config.yaml
n_layer: 8
d_model: 96
n_head: 4
n_kv_head: 4
head_dim: 32
d_mlp: 384
vocab_size: 2048
activation: "gelu"
norm: "rmsnorm"
norm_place: "pre"
norm_eps: 1e-05
positions: "rope"
rope_base: 10000.0
rope_fraction: 1.0
qk_norm: false
attn_scale: 0.177
bias: "none"
tie_embeddings: false
parallel_block: false
init: "normal"
init_std_qkv: 0.0659
init_std_o: 0.0
init_std_up: 0.0659
init_std_down: 0.0
optimizer: "muon"
lr: 0.00363
lr_mult_o: 4.0
beta1: 0.95
lr_head: 0.0228
grad_clip: 2.0
warmup_steps: 200
schedule: "wsd"
decay_fraction: 0.815
decay_shape: "cos"
final_lr_fraction: 0.0
batch_tokens: [8192, 16384, 32768, 65536]
seq_len: 768
doc_mask: true
train_tokens: 83980000
steps: 3118
dataset: "wikipedia_en"
Each number is 128 + 32 x the weight over its row's rms, rounded and kept within 0 to 255. Layers, rows and columns count from 0. Numbers have three digits each. The size before them is the row's rms in percent of the matrix's.

# up: layer 3 MLP up, 384x96, rms 0.0668, rows 268-281, columns 0-95
# down: layer 3 MLP down (transposed), 384x96, rms 0.0311, rows 268-281, columns 0-95
up268 115:137093136107117090128122121142168172055163097089190158139112120124131087148140176147147126108048136122191142120206153091155109137164179072145208095111115191134046153119140115160151173084131145140105098134082118106135116120139115128128120088146131188096167092147140118147160094138100140123
down268 103:146172167137140138135097132091104073114137158119181152150111079216133130116120088160165111127144126152096125106099130134114065134138099134119110109127118153179180126135160148161140084184076117153167108121119082131212090089154153188180205113193092100185106107095118136134148130137137158146
up269 106:124132154148183140113098171082157108135137160144146119079048148122100138109155087120155153170107138096111153136123095181108129133104146092120134069105182190090166139152139165065160126189065132083130165144103126130083138147132089170123100124198192120074147172092082129120147175123107135108
down269 109:075119146204144159163130151105071133083161104110160125099108147139072098139098144088102067060167158114114100120074124092129114149153108092150075105154141048137131116114101170158135095098104171128066103151089126097127092181147163113101103156106151125053131099135137173124106076133151144136
up270 139:217123109093141167075124124149173152175129170130112145125137093153112166136142083142125113177151180097113132160145130091102076111092069094133141117084125147128139116052099118130105098089107127152136143141178109107158106125080128189070208186097194131111114125152090130116166120148113175098
down270 143:131105144136159108147150194095095134124127135162082128157082135124125167079148131131155131120065122114149098115161093113111171118083142115117156184114199082087176110119142192154109173100114154180163114127170125089131096150127095175047170166084124109162196105123148116072104162161151168133
up271 099:174143164124139111087111090138136102133153107052132110135163096150137102091150134142152154135170130088117126105108128113101174107187105150072151130080128119110130109080161048101208156100094133152134121126160168159150080101121107090123125068139118200090186172080118151137125096100147207128
down271 103:158070154141095189123119104136110121135110116155160181132184142134155092123168126132113105108142141160203097074082139120124159143156130187156139064113144151148154153059146179110124108072175194130130099122109137097133122150192150100174145108124147058100096114189151127096126187098094131107
up272 138:148137128081107159091071135118087144087116135157171100147138097101164050095149147088136162165155139126164117121135155174168139093058137160098090085094113130155125055130093069067125139143185178139195138113138118128160142102126088102095153118189140175109145170136141121179106117110104090101
down272 139:103139106160133094136146105122038176153130126057117174090147130165132132168146152130207134162081127114099127152136158105164081109055149119156158124116121121102133154082163151164111148145132109150124148143175176060070115085126143063151142075109065143113148147104114096173130100157142163087
up273 122:116141113190195095130109077099153121171118173141084150137064118061115095142109143122152088086112112136112127144092119151118130120110198115126200102168120059100150060112107109102136064100163150132081175116134127143159085102112145181152145145143122157096090107124127168055128126140087164154
down273 134:122130111142086172074136078167156133157120138154179109147172126117145137174111087142095151193160189153085110161111082165088112125138148144129174138105112118101102146082184133131128098150127142130111153092046133129080117188169074097141070159094160105124135193193113116178149130142089150144
up274 017:142137136114158123076117125112091155089106166108125144139096118108133125143164160182192136169118167138130175144068074103058132151102155143186162126157160131098108128106139111141105088130123135135168115085085101161130101136085061202157055125169122116118179162073150093096162124088140158067
down274 021:071122153127103131150107111109125077137162119156152151131139175190111162072081122126024081107140116127126098094131101079141154099156077048108102128105131114106132182143112137127124160132125118124136091138122106092113152154197191088146123142141123145147100084132065144119064152179096162182
up275 025:106149104129114118065132100138156124122078134092134091122123139094128123142144156215116104199118133115069112073144052181121194155069188144164142125150145136132112138119084098093154141118155154107099157105076098114122210164155142153115110127185078154143150130154088130178139159090095122138
down275 025:114123076111175133147122159117108075146161093161126186170151109103141155132081122104115107119113138148140094130118112070140148082143134103046092133132215121146165175135145223151117121129080085199153075130134151157104155147133140076093078126126132145124138185158156130119102115199127132156
up276 092:163108149103133155081160167117077120146161165103213110081093032137124136200114128121174160178078130160130126078129173075112166111148098124162158130133139138102145131154116151108149121100108117119215154136140130086103049161118128187120121107104110130101154096134133106104141127179135141086
down276 092:140095123136115143132164155112176099123158106114054183107157168105112139119101142084142157171126114130104111088129157121088178101083094150109119126119145153088176166149100140144086093084137110139078131198064152141073148161152087081065080074087189109181117117118122108132095140117102077162
up277 019:137074100108093140110087098135135118143122114102129153130081140076167160181143088100170103170095130092062179191111125131144079129114114096168161191125174180093096165117071117196086089156137139120114136084132100123145078097165122178145175145123097131113135135161114179073133137122143142071
down277 022:078106095199118157137131111144129088144177129155159191137157185092099143098157110121087127086117119139175073111136127141112129170137137062123099123126102025156171139130181146115124166144176177139149095084149110134105176183107174086103087140163164095141095105072132142134113108153107157146
up278 107:114144111127101160124138135137098034127098152041126143167125111125085088093092114123130156140099149068081194131098151083061149138113172167127113077113081138120158106148112148143125086138109089158170131122103134103143132116147136169120066073070152134116095122185137093168107104061154134154
down278 107:153090115131115080110123179152159157116155071176154149144113151197190138137118154120072137139125127189164171097165135144115047067050139102150179140095131135110111147133114154123103139141088087160137113129108152104142139134145104077113142185143174147132135152077054137146105190108164131092
up279 114:105061160109089104153103138149127186159110109168120152124133137151144114155160119158197119091115106173120147089143101176153144181186128072164097158147182116137144122118090093122136084152151171050157180180189114122122129092132115157132179133149097177066124157119100150151106160151118081087
down279 127:071157152149106137167145171119172146156193065173179139131156161110089125148113128137083098111145120132151122106090121115168085135140104115166181148112163121161092103131176169126125085112073058117117056213141134091133095185119129056151142135109141100151126101074110126100148154155155155115
up280 114:186095173085133106093100184086123126139128108126136144164180083131052082163149103103170154117177078128139122172111127121084097117101175122063123106107092138129119137135138139127153108138066173076182127162093114139115081162112111134150163155110105146149177159171156145062099067081127115100
down280 116:169152133152098198137087131101140145145126113146125147121142146142093104135105090125120148208128134128111156076094104101139128153113145126103141102128163088156086091170051063119156116056161154125071128092143118132160144096070125083096107140129086080034158074118102146125173108118128101184
up281 094:106091122120146077169111077074152157164141112110108118157150085132147155192133103104132139137117117128096187139066062138107108178067079122144128097172096081115125174124138146189121155082094043110159176098149109122096162134112130123092077139153130140084157117208137133155147117126092133157
down281 094:153104089115115131113107055102167133085095157122159144127103152125153103107107141136104144157145111160064134090098110134139160164097141151161166094155119170167085138152124114132162132117132124178113127162097132119082104134079107163126185171099154116168156045090119167084033188091128106059